Weights of a small transformer language model.
Architecture: LayerNorm before each block, rotary positions.
Training: a variant of Adam for these matrices, 9020 steps.
Each number is 128 + 32 x the weight over its row's rms, rounded and kept within 0 to 255. Layers, rows and columns count from 0. The size above them is the row's rms in percent of the matrix's.

# layer 3 attention key, 192x192, rms 0.0863, rows 24-63, columns 0-63
size [ 98  96  99  83  90  94  90  96 102  96  93 101 101  97 109  85  89  97  97  96  78 101  91  92  99  95  88 102  94  94  95  96  95  97  91  92  96  92  92  88]
[[130  53 104 153 117 116 103 106 136  96  40 120 175 105 139  84 117 122 115 146 156 151 128 141 113 120 110 163  92 113  71 130 107 151 130 130 107 103 149 146 165  76 125 128  53 161 182 195 141 156 121  97 107 143  87 137 151 184 134 153 113 169 120 112]
 [137 157  93 109 123 168 131  99 134 182 159  96  43 100 141 130 138 172 100 137 146  99 130  80 125 124 107 162 165 132 147 124 202 123 110  80 149  99 109  54 176 119 135 116 146  99 104  89  98 116 140 134 151 119 102 112 115 158 163 155 171 141 118  98]
 [ 73  93 134  98  83  68 172 149 183 113 170 127 176 123 159  82 123 129 104 166  93 104 136 113 129 166  89 116 140 171  47 142  85  93  96 133  86 126 113  99 159 169 124 111 129  96  96 154 177 162 149 110 152 208 145  65 109 163  88 133 132 111 157 137]
 [104 153 124 128 166 115  58 113 140 155 104 114 101 146 159 176 165 147  84 142  95 130  72 115 135 117 148 173 135 139 176  96 148 101 163 154 169 128 118 157 140 117 117 167 207 167  56 117 105  94  99  93 130 154 107  79 164 128 136 167  84 172 137 141]
 [145 133 150 158 121  94 141 158  80 160 131 129 139 143 210 166 114 115 118 146 100  40  61 144 116  91 128 134 179  99 157 150 121 128 138 112 190 144 105  82 130 104  41 138 140 163 145 141 124 130 124  95 133 106 120  71 139  68 133  98 146 157 124 137]
 [138 118 105  93 131 139 152 153 187  90 138 125 117  81 170 168 134 103  92 142 106 134 101 113 160 108 135 184 173 217 192 150 122 132 113 153 193 104  99 140 141  66 147 137 189  82 128  94 152 103 104 132 100  39 139 117  99 127 146 146  79 117 189 131]
 [151  67 163 188  82 160 100 124 194 145  64 177 160 115 113 167 158 131 121 107 114 153 103 129 127 127 125 171 117 155 134 104 139 128 161 111 134 106 112 147 150 110  90 175 107 132 120 158 139  98 106  91 159 104 126  65  91  88 112 125 178 107 173 179]
 [150  36 184  94  95 159 153 138 144 110  98 142 103 124 153 133 138 103  89  99 128 110  72 109 113 117  79 103 179 136 126 123 114 105 145 159 121 165  82 114 158  99 146 138 136 129  77 154 111  82 114 198 163 145 151 203 113 133 124 139 168 138 164 164]
 [ 94 177 147 129 123 120 124  89  65 118 141 112 109 182 166 178 157 131 116 143 131 107 144 149 169 159 174 132 121 124  94 146  98 149 121 151 155 122  70 125 172 122  66  94 146 149  94 143 170 104 123 111 155 109 114 124 200  90 166 111  95 158 137 139]
 [ 50 154 102 106  85  93 118 163 155 125 145 127  82 187 172 144 124 117 127 190 141  97 116 150  58 106 132 118 132  99 176 151  69 104  92 101 148 190 135  90 136 148  72 161 201 170 176 156  94 158 162 180 146  66 135 125  91  74  96 121 124 140 133 106]
 [ 66  72  95 115 126  84 121 128 122 165 137 113 125 171 179 188 178  81  81 163  90  93 116 122 162 128 125 130 159 105 166 154 127  95  98 149 102 181 113 134 170  74 120  73 128 165  80 132 168 103 137 183 119  91 104  97 124  72  83 131 154  84 189 148]
 [ 69 139 159  94 121 113  53 103 135 145 105 129 123 159 134 172 185 159 130 184 137 160 120 149  85 164 141 136  99 147 155 143  92 164 135 148 185 101 159  84  99 162 121 104 191  64 153 158 142 126  59  70 124 154 148  98 115 174 114 132 116 101 142 132]
 [ 88  90  83 118 122  90 170 124 133  74  87 187 105 124 156 130 118 113 174 143  66 135  27 176 137 122 191  83 119 136  96 145 134 120 158 122 125 155 130 144 186 109  94 152  69 125 137  58 152 137  65 102 106 109 177  70 159 100 175 120 122 122 147 126]
 [115 132 165  71 101 113  98 114  85 194 164  57 144 159  80 150 156 151 140 124 130 118 148 131 101 128 147 154 104 113 187 123 121 146  79 110 197 126 119 141 119 128 156  94 157 153 123  89 148 132 134 128 118  88 107 153 123 105 132 147 168 145 108 162]
 [ 76 117 130 125 102 172 148 103 125 121  84  96 122 227 105 189 112 100 144 128 130 168 161 150 122 135 144 125 191  74 106  96 163 139 184  45  76 177 150  77 155 104 114 114 165 139 126 141 117  80 126 125 133 103  27 117 130 131 134 111 143  60 142  70]
 [148  65 195 139 118 167 189  90  86 146 122 148  98  72 145 109  83 113  95  94 136 101 131 125 171 161 130 114 101  89 120 126 135 111 195 135 148 126 133  71  80 158 121 118  30 178 115 104 145 135 146 149 153 151 131 155 137 132 122 142 170 119  98 174]
 [151 151  65  50 115 125 101 107 139 112  99 111 153  91 167 175 128 137 106 111 118 113 125 112 125 152 157 101 135 139 185 132 177 100 123 120 129  90 142 155 112  94 123 147 172 124 153 137 120 109 101 156 149 138 145  74 150 163 142 212 118  75 114 113]
 [108  68 147  90 152 156  80  93  89 167 166 161 136 131 106 168 187 111 113 139 150 141 144  59 119  98  94 145 189 152 138 133 129 123 145  74 191 140 124 102 160  88  64 101 198 129 130 148  89 125  89  95 126 169  71 159 130 141 196 127 100 131 126 138]
 [144  92  81 125 107 164 102 135 132 148 124 168 170 124  76 152  94  60 178  74 140 167 188 130 155 179  73 123 149 124  95 144 123  87 140 150  91  97 100 112 133  72 102 166 127 178 116 105 140 124 166 120 172 144  86 107 112 145  97 147 124  90 131  96]
 [168 127 120  93 104 125 160  94  58  65  77 124 145 177 156 151  83 136 133 101 150 126 158 159 114 116 145 130 116 118 153 104 143 116 158  96 131  95  99 135 127 131 125 144 121  75 144 142 159 123 106 142 167  66 104 103 149 144 159 110 166 100 120 168]
 [ 96 196 100 152 154 121 101  78 113 105 109 134 109 109 130 161 144 101 112 152 114 165 196 112  73 158  93 133 124 122 193 137 124 119 116 112 121  77 166 156 134 107 110  99 134 131 165 159  91 153 142 149 131 162  93 135 133 161 137 166  69  87 195  92]
 [ 98  82 190 108 109 115 177 137  98  97 100 162  75 138 138 118 155  75 153 116 102 114  89 108 111  86 140 142 130 169  52 119 139 105 149 121 101 197  94 111 166 102 103 109 119 115 129 106 101 138 147  75  76 150 127 148 109 144 144 113 133 190 140 144]
 [134 183  77 117 145  84 143 107  87  91 174  87 149 194 130 159 127 164 120 154 145 123 135  98  91 139 155 150 160 142 146 103 124 116 164 119 141 121 163 163 107 193 160  82 199  39 171 121 101 113 108 194  74 135 139 158  96 203 165 174 121  97 134  94]
 [109  84 139  99 121  76 152 114 154  92 112 154 144 124 153 115 115 141 113 199 152 135 141 155 139 147 118 145 127 133 104 133  87 128 157 111  73 159 127  82 102 175 134 149  94 145  69  73 191 161 106 149 128 122 155  63 131 107 139 134 169 144 112 185]
 [157 100 135 107 147 134 136 117 137 140 137 136 101 150 125 159 192 135 125 159 210 138  81 113 108  71  87 144 143 157 101  98  89 163 143 145  79 142 135 138 200 116  93 149 111 122 153 148  85 132 101 139 137 119 140 123 158 132 206 140 144 134 152 166]
 [147 121 103 188 155 137 138 157  80 110 115 123 196 137 116 105  90 112 133 113 125  87 129 155 134 118  82 124 164 111 140  96 109  98 193 104  99  74 148 183 143  62 149 156 130  90 142 140  99 100 104 131 191 115  76  96 160 140 167 106 135 133 130  54]
 [175 135 126 132 110 161 134 140 133 118  98 185 136  81 107 110 117 109 181 111 146 121 144 147 154 124 126  74 152  79 147 141 108 150 168 156  86  88 117  86  81 181 152 154  32 117 136 123  97 137 108 151 158 129 179 152 102 148 131 132 202 123  91 115]
 [ 67 112 103  92 152  65 104 140  98  92 126  95 127 155 137 137 135 144 136 125 132 158 151 134 123 171 140 125 133 148  95  96 105  78 134 139 120  99 162 147 173  75 151 156 148 196 149 120 108 140 105 111  88 157  82  98 149 193 130 118  85 177 124 106]
 [107 160 113 142 131 144 135 190 115 147 154 128 146 117 128 100 116 141  99 160 107 127 146 156  53 122 157 164 159 107 116 186  96 113 118  62 122 106 113 115  96 131 125  96 178 130 119 171 111 105  61 117 158 124 137 111 155  83 128 154 106 129 147  98]
 [103 146 158 142 120 158 179 184 136 120 125  85 123 144  95 106 147 153 123  67 124  94 131 117  40 148 151 108 162  80 132 116 155 137 172  60 153 167 109 109  81 155 119 177 140 135 122 129 137 147 124 139 120 121 120 124  80  92  97 133 184 109 145 132]
 [107 118 143  91  80 118 186 151  80 194 114 104  73 118 155 101  98 163 178 120 130 135 136 118 132 132 156 139  57 198 124 157 127 125 122 144 176 122  63 141 139 161 163 174 129 110 177 139 179 112 129 114  62 112 103 107 104 171 117 116  94  85  88 135]
 [119  96 161  86 128 136 200  80  58 137 125  84 192 141 139 167 114 152 129  75 133  84 107 104 143 140 138 134 179 103  84  82 165  77 165 134  87 114 108 105 108 141 131 124 115 134  85 118 124 142 169 137 133 162 115 156 135 176 188 178 173  98 117 139]
 [ 90 171 132 123 117 151 111 124 157 103 187 159 133 141  66 112 124 132  94  76  78 136 134  74 114 148 128 144 145  83 182 136 164 110  61 151 150 106 115 204  99  87 141 106 131 163 122 182  83 144 229 144 102 129 110 198  86 109  73  51 142 133 163 100]
 [133 109 109 132 132 154 122 126 159 146 131  69 161 131 153 178 195 110 140 160 142 135 153  84 125  64  98 167 189 118 144 143 144 157 114 112 138 161 115 125 129 109 135 155 172 120 165 115 135  84 207 192 123  79 161 138  93 159 137 123 134  99 138 148]
 [ 74  28 110  97 102 103 118 139 138 163 125 112 131 149 169 191 102 124  77 120  96 119  77 106  97  72 164 138 150 127 181 146 145  78 165 121 141 161 120 119 162 113 102 138 174 144  86 149 120 148 128 141 123  92 117  62 124 158 143 156 138  81 171 120]
 [ 96 159 109 124 145 161 100 155 118  95 142 147 116 118 160 184 133  98 135 155 138 145 106 146 163 105 128 117  97 198 214 116 169 122 168 136 193 103 102 139 169 115  56 164 164  93 123 145 138 141 122 111  83  86  89 114 146 103 188 141 112 146 123 156]
 [190 104 102 170 113 136 126 140 162  69  68 137 110 172 134  77 121 121 153 159 165 163 156 148 137  86 107 134 179 127  78  87  92 166 146  42  72 113 146 145 157 139 157 164 118  81 206 116  93 140  62 108 152 102 112 132 151  89 164 128  72  93 115 125]
 [161 178 144 170 131 189 119 155 207 135 149 100 166 155  86  62 132 173 115  79 158 123  80 116 192 108 103 151 114 176 135  91 158 177 132 171  90 143 152 137  80 162 151 171  84  47 118 108  89 156 153 141 128  96 126 123 140 104 122 106 146 120 109 137]
 [ 97 113 134 151 175 109 122 148 120  94 147 122 129  80 155  84 158 160 150 106 183 132 121 137 108 103  92 139  67 152 166 134  95  95  92 171 192 131 104 109  89 129  92 165 160 149 204 124 134 163 182  88 138 159 105  85 134 111  83  84  89 113 102 126]
 [137 170 121 152 121 163  94  36  96 100 156  96  80 165 102 171 140 177 126 134 161 158 198  98 154 157 105 152 200 142 121 120 193 141  91  33  99 119 167 117 147 150  81  76 164  98 119 123 121 101 112  96 161 141 110 119 132 112 153 124 134  52  98 144]]
# layer 3 attention query, 192x192, rms 0.0853, rows 25-63, columns 0-63
size [100 103  86  92  96  93 100 103 100  96 102 104  98 106  88  92  98  98  96  79 105  93  95  98 100  93 102  99  96  97  98 100  96  94  95  96  95  97  93]
[[110 133 104 115 186  98 204 157 101  68 115 133 142  90 138 143  78  86  97 107 160 146 117 156 140  54 188 117  84 109 197 112  93 153 121 112 143  95  86 147 133 100 134 161  79 130  87 108 109 101 117 148 133 128 103  79 161 100 125 137  36 125 174 132]
 [156 127 131 109  92 132 118 139  77 121 137 129  88 100  83 139  92  98 175 165  93 116 129  66 145 126  99 109 185  99 172 152 160 106  70 128 145 101 127 136 151 166 151 112 185  91 170 105 117 121  15 103  81 163 162 131 122  87  78 154  87  52 135  90]
 [131 101 170 119 103 137  95 117 184 153  98 148 107 118 130 109  78 116 107 110 115  41 105 148 135  92 123 197 146 164 125  68 105  86 187  83 125 121 102 143 141 148  84 172  55  87 111  97 164 136  87 127 160  99 134 107  74 103 117 107 158 160 129 120]
 [170 134 132 148  84 124 162  73 125 106  78  98 105 162  96 116 128 125  94 118 150  64 162 172 153 142 111 117 108 140 184 143 116 131 133 130  97 134 116 114 133 140 127 176 139 124 131  50 220 170 126 116 169 121 107 109 130  87 122  99 141 223 176 134]
 [ 87 110 128 165 150 152 144  91 158 112 102 158 120 138 140 131  75 138 114 103 131 163  75 144 148 132  74 135 148  98 160 122  84  99 119 115 182 132 126 157 111 135  62 131  46 159 109  68 193 112 151  84 155 150  57 182 126 132 120 110 133 156 108 139]
 [116 132 182  90 137 186 128 165  95 121 128 146 107 115 150 115 119  92 122 125 128 141  46 110 132 124 126 143 108 104 112 164 133 149 107 108 171 125  94 153 111 177 152 151  25 135  86 130 145  92 121  45 150 189 131 134  64 121 129 112 112 171  80 149]
 [132 122 149 136 142 159 140 139 174 142 115 120 120 118 122 157 100  88 118 145 151 182 122 119 147  79 113 201 136 116 124 145  67 194  60 124 164  88 195 159 106 141  98 136  76 125 167  72  85 153 110  81 148 150 118 160  99 133  70 136 132 124 152 132]
 [136 111 149 196 106 138 137 105 148  88 147 130 125 155 157 116  94 154  73 104 124 117 119 100 126 154 111 178  89 122 134 124 141 123 154 174 131 129 122  59  79 147  79 119  51 185  96 120 131 166  62 124 148 136 183 136 124  94 155  57 100 153 107 220]
 [164 141 134 137 148 111  70  22 160 144 114 101  82 154 118  89 116 187 127 113 128  85 125 119 118 162  76  71 151 134 137 164 120 154 121 106 124 171 105 139 144 165 155  84 133 130 151  98 187 157  97 142 131 157 151 149 124 231 106 171 138 149 137  94]
 [148 176 157 101 138 128 140  84 124  75 163 104 147  86  80  64  59 118 111 136 141 141  82 146 113  94  90 122 122 147 117 134 138 110 102  80 112 104 125 130 115 136  94 141  72 105 143  53 193 157  90  95 150 186 122 123 171 137  96 110 128 143 177 113]
 [116  48 135 176  96 139  85 138 121 131 142 139 122 183 150 114 105 124 130 150 111  39 164 112 127 169 101 123 133 142  94 147 136 173 132 115 104 125 109 118 118 184 140  70 126 126 159 187 199 146  75 169 183 113 136 105 166 129 131 150 174 106 140 149]
 [105 161 143 141 132 167 163 145 101 113 107 143 147 115  84  82 126  97 144 104 128 151 149 149 136 168 144  95 153 106 112  87  91  54 120 190 131 125  76 138  72 126 134  83 116 142 144 165 183 190 104 143 141 111 128  86 156 154 158 131 168 173 111 157]
 [159 120 129 177 138 135 124 100 109 126 161 186 163 145 138 145 123 121  88 116 145  97 108 173 114 140  77 117 100 156 157 129  88 119 156  99  76 164 148 138 163 108  61 118  92 158  98 153 164 121 140 174 159 124 148  84 189 113 165 107 113 146  87 161]
 [123 187 117 133 172 101 134  73 104  96  75 139 164 134 108 142 110 103 106 119 135 204  99 109 120 128 170 139 129 119  98 150 120 143 106 117  76  92 140 128 139  85  77 105 147 128 122 164 177 169 133 153 164 103 134  95 173  86 163  93 190 164 129 142]
 [119 165 129 140 163 168 186 139 144 129 137 136 162 104 104 164 137 108  96  94 139 180 121 166 124 112 134 146  67 130 137 156 116 142 124 128 128  96 120 123 129 153 127 175 109 126  90 128 121  90 214  68 167 180 113 135  88  94 141 156  91 118 114  83]
 [ 73 153  93 161 174 113 135 120 138 153 168 132 136  55 182 150  52 133 121 166 118 175 139 154 100 104 132  91 128 141 152  87 117 132 154  77 132 121 118 143 132 122 142 157  68 134 151 116 100 177 124 128 177 109 117 137  43 151 128 119  95 124 111  57]
 [142 163 123 108 135 125  64 134 142  99  77 120  97 106 159 132 113 123 103 145 166  56 134 164  97 116 163  88 127 126 151 171  74 155 142 143  93  84 105 120 124 161  90 114  67  95 146 128 134 120 133 178 151  37 117   0 149  82 148 110 134 189 101 109]
 [100 172 158 117 169  99 152 130 161 115 150 112 163  95  58 119 133 172 158 165  92 180  66  85 154 111 180 145 159  94 125 143 134 127 125 114 142 107 158 134 155 105 128 129  94 118 193 126 124  93  86 133  93 127 164  94 187 139 115  85  62 109  89 149]
 [ 70 159  61 177 131 111 112  65 157 195 170 125 127 126  89 162 163 162 134 135 133 168  91 157 115 124 109 188 141 145 153 155 143 126  85 142 102 156 148 114  85 125 147  71 146 183 111 121 126 127 199 106 159 170 113 144 102 122 124 119 138 139 119 148]
 [107 115 137 124 127  82  96 132 144 143 123 153 117 126 166  85  98 219 144 115 155 125 114 144  80 116 140 100 132 141  81 141 126 167 176  85 130 119 167 109  79 187 138 135 111  98 165 155 153 108 142 142 163  76 108 168  88 124 113 135 135 121 134  13]
 [141 135 156  40 152 113 130 146 104 127  73  98 131 105  95 117 175  99 119 121  87 132 115 134 160  99 111 131 157 156 124  79  85  93 123 172 153 145 130 129 106 137 137  94 167 131 105 157 125 165 128 167 125 119 142  88 187 102 172  83 181 197 157 121]
 [132  94  87 150 123 123  90 145 123 156 151 116 121  86 150 128  94 118 122 211 157 118 152 145 123 118 145 105 150 143 105  95 110 120 122 107  95 131 111 165  95  96 184 100 211 110 163 178 154 157 140 176 169 134 108 126 119 124 141 159 214  93  89  47]
 [ 95 143 100 122 108 152 126 128 127  89  93  81 214 102  59 135 152  90 142 102  79 140 145 156  99 123 102 143 171 124 125  84 120  96 161  93 165  85 117 200 151 157 122 116 162 113 138 138 113 129 140  81  91 202  77 124 119 152  71 131  51  90 138  96]
 [127 155 127 107 127 103  66 116 123 158 189 104 114  60 136  78 154 122 123 128 107  76 141 148 128 110 170 162 147  84 122 138 144 167 139 118 130 111  80 156  83  88 147  55  85 108 173 146  83 159 146 130 148 155 128 139 126 167 120 139 177 161 162 115]
 [ 93 172  93 188  79 111 150 113 157 111 120 129 119 118  67 127 160 126 133 133 177 166 157  95 157 155 184 198 149 124 167  92 123 128 131 148 129 127 169 113 101  50 108 159 164 138 132 169  86 110 148 115 141 141 125 102  79  73 140  86 154 169 116 128]
 [113 121  84 111 134 136 176 137 125 125 139 140 160 206  67 151 183 142 159 162 180  99 155 156 137 124 155 123 103  84 152 138 191 141 130 146 118 143 130 200 136 119 207  88 159 139 131 138  91 157 163 126  73 109 107 108 111 153 103 133 115  90 171 134]
 [179  98  98 117 146 125  91 121 126 175  96 169 130 113  59  87 119  71 149 117 124  97 139 107 163 126 169 140 198 146 151  99 116  99 205 123 149 157 206 155  84  94 115 137 150 110 132 159 133 124 176 142 157 112 151 157  99 103 139 118 170 140 109 119]
 [150 116 100 143  85 130 112 112 175 119 121 135  67 127 160 155 123 194 121  89  90 163 170 124  81 137  73 137  61 162 169 138 143 151 114  72 165  94  80  87 154 164 145 153 146 150  85 159 179  77 122 167 152  79 164 152  61 102 131 108  81 125 136  77]
 [ 79 127 172 167 138 150 159 153 140  97  76 164 169 145 165 162 121  83 118 146 129 142 125 142 129 141  96 134  98 132  96 148 131 168 139 135  86 104 138 157 217 162 183 159 143 132 134 143 135 117 104 102 117 140 114  93 132 100 127 115 161 208 108 135]
 [129  92 117  79 162 170 166 140 151 178  86 148 120 182  98 113  97 124 137 136 109 161 141 112 165 110  85  87 155  98 138  92  97 100 132 164 114 158 104 139  88 146 144 134 124 149 168 167 180  37  92 130 128 120 132 109 144 128 104 134 115  92 146 185]
 [ 90 218 103 151 138 122 142 133 104 117 109 161 154  36 152 136 116  50  86 171 148 188 150 182 146 114 138 131  99 155 141  89 144 111 115 125  61 113 177 156 123 107 128 118 134 131 151 103  86 182 163 130 165 118 134  73 105  86 141  96 206 139 138  70]
 [169  76 111  96  78 143 106 132 112 142 156 134  72 123 134 157 133 161 160 130 160 120  50 116 172  87  93 103 142 176 132 113  94 142 131 138 164 125 173  83 168 181 126 197 150  73  83  49 153 132 155 109  86  98 132 173 138 140 144 115 133 104 173 174]
 [153 130 118 162 167 124  99 147 114  70 132  64 170 183 131 125  76 107 109 120 165 154 111  95  86 185 134 139 124  88  86 109  78 153 118  66 151 138 165 190 164  84 121 118  37 129 175 115 130 132 113 112 157 158 120  97 185 112 111  89 122 149  69 133]
 [111 183  99 116 170 141 127  84 107 162 117 110 119  94 105 127  78 140 129 133 142 124  82 164 157 113  94 108 130 156 103  87 100  87 130  95 113 106 106 171  78 128 115 146  58 113 176  58 187 117 112  91 140 125 165  94  83  93 107 147 175 174 123  93]
 [119 162 130  66 126 170  99  46 107 100  95 158 112 134 110  96 149 139 108 100 100  79  83 143 139 103 146  96 175 109 169 120 101 103 162 164 138 152 101 161  56 146  87 103  71 142  96 141 157 127 150 141 126 115  35 115  83 193 162 108 160 165 120 141]
 [159  95  87 151 130 117  82 110 124 129 151 146 119 154 134 139 172 150 173 116  96 119  92  88 107 185 139 155 145  64 116 195 141 137 127 168 157 120 125 144 133  44 146  91 157 127  99 176 113 110 109 118 135 109 113 139 108 101 145 138 107 121  90  94]
 [ 86 113 174 122 114 137 121 124 106 131 198 135 152  60 144 190 163  87 128 181 110 151  89 117 180  92 164 128 135 116 157  89 147 134 150 164 161 134 109 157 170  92 140 156 139 100  66 129  88 155 145 133  96 161  96 188 113 148 167 129 113 133 166 148]
 [105 116 165 138 100 113  53 111  98 167 104 113 104 230 144 112 119 165 158  82 135  96 142 120 158 175 107  82 127 134 181 135 137 129 110 162 119 160 112  77 147 172 152 151 107 113 149  81 176  85 166  97 164 111  93 126 157 111 103 162 135 130 145 114]
 [100 153 103  96 134 113  92 105  95  71 160 136 174  87 202 133  92  90 147 108 100 172  89 131 114 146 227 169 143 115 117 191 123 154  80 132 130  62 104 105 143 122 123 133 112 113 113 194 112 149 105 145 152 121 162 102 154  89 120 143  88 129 100 173]]
# layer 3 attention value, 192x192, rms 0.0698, rows 0-12, columns 0-63
size [ 93  92  97  90  94  90  88 102  66  86  89  87  82]
[[127 139 151 209 117 110  89 111 142 186  90 132 118 136 116 123 116 136  91 149 136 165 128 127 133 140 104 158 159 133 102 106  97 215 165 147 127 143 119 126 122 116 131 137 123 140 165 150 150 110 153 137  99 152  91 149  65  73 146 136 143 200 120 114]
 [139 175 171  94 145 135 141 150 130 161 114 102 147 140 126  67 140 141 132 134 175 125 151 157 155 105  85 147 106 158 143  98  83  68 137  99 139  95 117 110  49 112 147 116 112 112 115 128 103 112 141 149 168 112 152 111  92 151 120 131 164 109  70 131]
 [111 120  79  92  88 113 116 116 178 133 130 206 161 128  85 135  59 102  85 116  64 109 173 119 108  84 145 101 137  97 144 138 149 171 113 155 130 125 109 144 181 107 132  57 127 102 145 163 154 160 112 118  84 132  94 143 136  85 172 143 122 128 136 159]
 [160 110 123 115 155 109 160 157 100  67 110 102 110  91 131 143 141 114 122 184 174  83  98 149 117 148  68 146 102  96 191 150 119 102 129 148  91  94 170 113 109  98 150 174  90 112  85 104 158 139 127 119 129 170 141  87  95 151 103 136 160 115 165  41]
 [134 122  58 111 114 177 129 137  96 133 114 149 137 141 164  95  99 156 146 160 158 138  55 159 187 103  32  90 133 113 146 105 133 130 163  89 109 145 158 144 140 134 163 150  84 108 110 138 145 113 122 147 116 146 134 131  71  98 107 149 149  96  95 117]
 [124 189 193  90 144 133 104 151 127 117 161 167 155 105  61 130 130 104 113 100 137 101 146 137 134 127 118 169 111 102 103 142 123 140 113  99 129 134  98 174 112 205 121 130  92 143 100 108 132 117 120 129 149 120 109  94 145 136 150 108  99  56 107 123]
 [153 147 166  81  78 177 139 148  92 120 173 106 120 104 129 110 100 140 121 145 141  61 165 121  90 208 135 103 176  72  85 151 144 163 134  75  84 103 122  98 136 122 139 101 163 153  93 133 150 129 103 137 122 126 157 142 204 134 167 131  92 116 142 151]
 [123 155  84 112 177 159 135 156  77 164 111  99 168  99  94 122  98 105 135 144 143 148 169 149  87 150 108 124  74  83 156 168 122 100 105 141 133 141  74 147 100 109 186  67 157 162 113 122  94  92 106 154  85 151 132 153  86 133  62 121 159 100 111 114]
 [111 115 156 170 144 108 125 122 154 182 131 141 121  76 116 146 139 106 134 146 121  79 177 108 133 172  80 193 146 139 148 124 139 119 121  96 175 115  88 100 108 156 100 198 118 158 127 107 152 156 135 129  70 166  98 153 106 175 134 160  60 145  91 106]
 [106   0 141  99 143 120  90 123 130  72  95 128 177 164 187 146 123 173 131 167 187 108  88 161  59 134 150 105 145 131 108 106 135 141 159 187 149 136 153 117 165 111 102 104 192 163 127 183 153 173 148 148 111 145  98 132 142  87 104 144 125 154 161 148]
 [116 122  96 116  82 139 127 128  88 123 108 139 114 157 146 114 109 142 139 102 131 157  88 163 124  91 125 129 132 106  92 113 130 178 167  71 106 123  41 128 150 122 147 167 168 156 147 181  59 139 131 146 104 143 161 129 162 124 119 154 158 119 102  88]
 [117 185 106  59 129  87 153 176 133 115 140 162 100 132 152 118 125 123 153 109  68 116 108  95  93 167 166  58 147  76 129 149 141 168 116 114  90 134 127 105 196  68 155 124 174 133 117 120  95 104  62 159  69  92 173 156 132 159 129 106 142 142 130 156]
 [118 144 136 170  92 128 121 123 214 127  65  92 156 105 132 126  80 131 153 166 162  82 121 165 167 188 128 144 112  93 142 128 112 163 113  73 107 145 100 161 194 114 106 168 146  99 155 118 122 118 119 116  73 124 148 123 150 165 140 158 105 135  58 140]]
# layer 3 attention output (transposed), 192x192, rms 0.0719, rows 0-12, columns 0-63
size [ 90  92  98  91  95  87  87 100  59  86  88  90  79]
[[133 101 115 119 118 133 150 207 133 137 152 173 131 151 154 130 119 143  63 135 138 141 149  42 151 172 134 130 173 123 107 110  89 155 119 115 223 181 108  92  82 141 155 124 137  78 101 151 143 174 128 163 121  98 163 156  87  96 159 100 138 134  55  78]
 [132 142 117 103  98 146  94 148 100  81 144 136  81 164 106 188  32 167 136 100 129 128 123 179 134 174 107  95 210 139 129 123  81 151  88 129  94 172 107 116 166 100 123 115 133  87 145 176 130 139 124 114 132 210 107 149  51  91  88  81 138 126  88 141]
 [ 88 143 124 140 147 165 105 190 144 156 115 181 110 114 109 127 166 195 137 103 152 117  99 138 129  71 157 155  74 140 169 101  79 149 160 120 126  76  95 122 134 101 175 182  81 135 114 138  75 141 176 116 138  77 129 156 162 121 136 147 186 130 168 154]
 [130 126 122 174 121 134 144  83 164 139 111 120 176 139 126 132 148 105  56 137 150  83 113 134 165 160 103  95  72 104  90 123 139 107 113  94 136 147 179 129 103 200  77 124 175 193 149 116  92 105 159 159 131 133 143 140 128 125 197  66 101 128 107 153]
 [ 96 134 212 143 131 147  80 130 135 126 140 154 181 141 172  95 190 109  42 141 105 103 117 144 135 164 156 133  86 174 127 109 166  81 122 131 173 137  91 143 117 132 115 150 181 157 122 136 161 124 151 113 171  91 156  55 122 145 195 124 121  85  59 138]
 [143 115 112 101 134 126 131 211 108  80  71 140 134 123 143  43 177 155  77  74 132 111 137 140 115 142 116 183 120 144  95  93 113 125 140 186 152 129 109 122 140 129  85 124 138  54 136 132  86 135 110  78 158 135  93 172 172 115 182 136 136 124 215 174]
 [114 114 132 173 147 133 172 115 121 140 101  85  65 121 157  50 116 136 164  82 131  92 137 116 110 115 113 117 130 131 120  87 133 131 135 160 120 101  77  90 130 146 118 133  46  98 140 114 114 166 107 133 194 140 106 114 165 157 147 165 133 158 152 179]
 [198 136 109 178 113  87  92 122 139 135  92 114  90 122 125 147 137 131 106 153 135 199 138 111 191 171 150 193 111  93  89 126  97 147 135 157  73 103 139 106  86 111 136 118 140 135 104 159 155 164 187  77 183 115 157 146  78 128 145 127 122 101 109 153]
 [173 159 100 153 120 152 107 139  94  78 132 100 156  85  87 153  95  58  74 168 185 154  67 167 121 117  82  73 155 105 114  54  61  96 177  70 135 181 119 169 115 127 124 168 123 154 203 120 117 136  79  72 152 123 132 150 129  85 159 124 127 131 197 103]
 [150 180 127 111 103 150 126  75 176 177 117  69  83 119  66 149 114 195 123  72  97 152 130 181 137 128 160  59  91 142 143 127 153 114  87 145 132 134 164 158 117  73 147 155  99 105 122 142  92 125 164 131 132  80 153 103 118  87 118 149 162 115 127 137]
 [129  96 177 120 213  94  82 121 154 181 107 147  90 141 186  42 160 139 205 117 141 127  97 142  66 129 175 184 155 152 124 161 140  96 128  75 156  60 160 147 118 155  84 106 167 149  72 103 155 134 145 127 191 125 156  79 151 125 164 102 130 112 118  70]
 [ 90 129 161 167 179 161 131  81 132 162 101 100 104  87 155  77  71  78 137 160 152 167 118 103 103 144 135 127 166 103 138 128 204 142 158 135 115 131 162 101  91 119 119 173  94 164 116  96 119  91  93 105 128 110  87 119 151 125  43 111  75  89 128 136]
 [ 52 109 179 165 196 148 125  93 134 139  98  85 130 121  89 156 122  95 102 166 120 119 141 108  98 100 126 148 132 126 119 121  71  79 133 123 156 180 141 151 126  76 118 140  77 150 173 132 165 116 153 136 135 137 158 151 154 134  95  91 175 102 158 108]]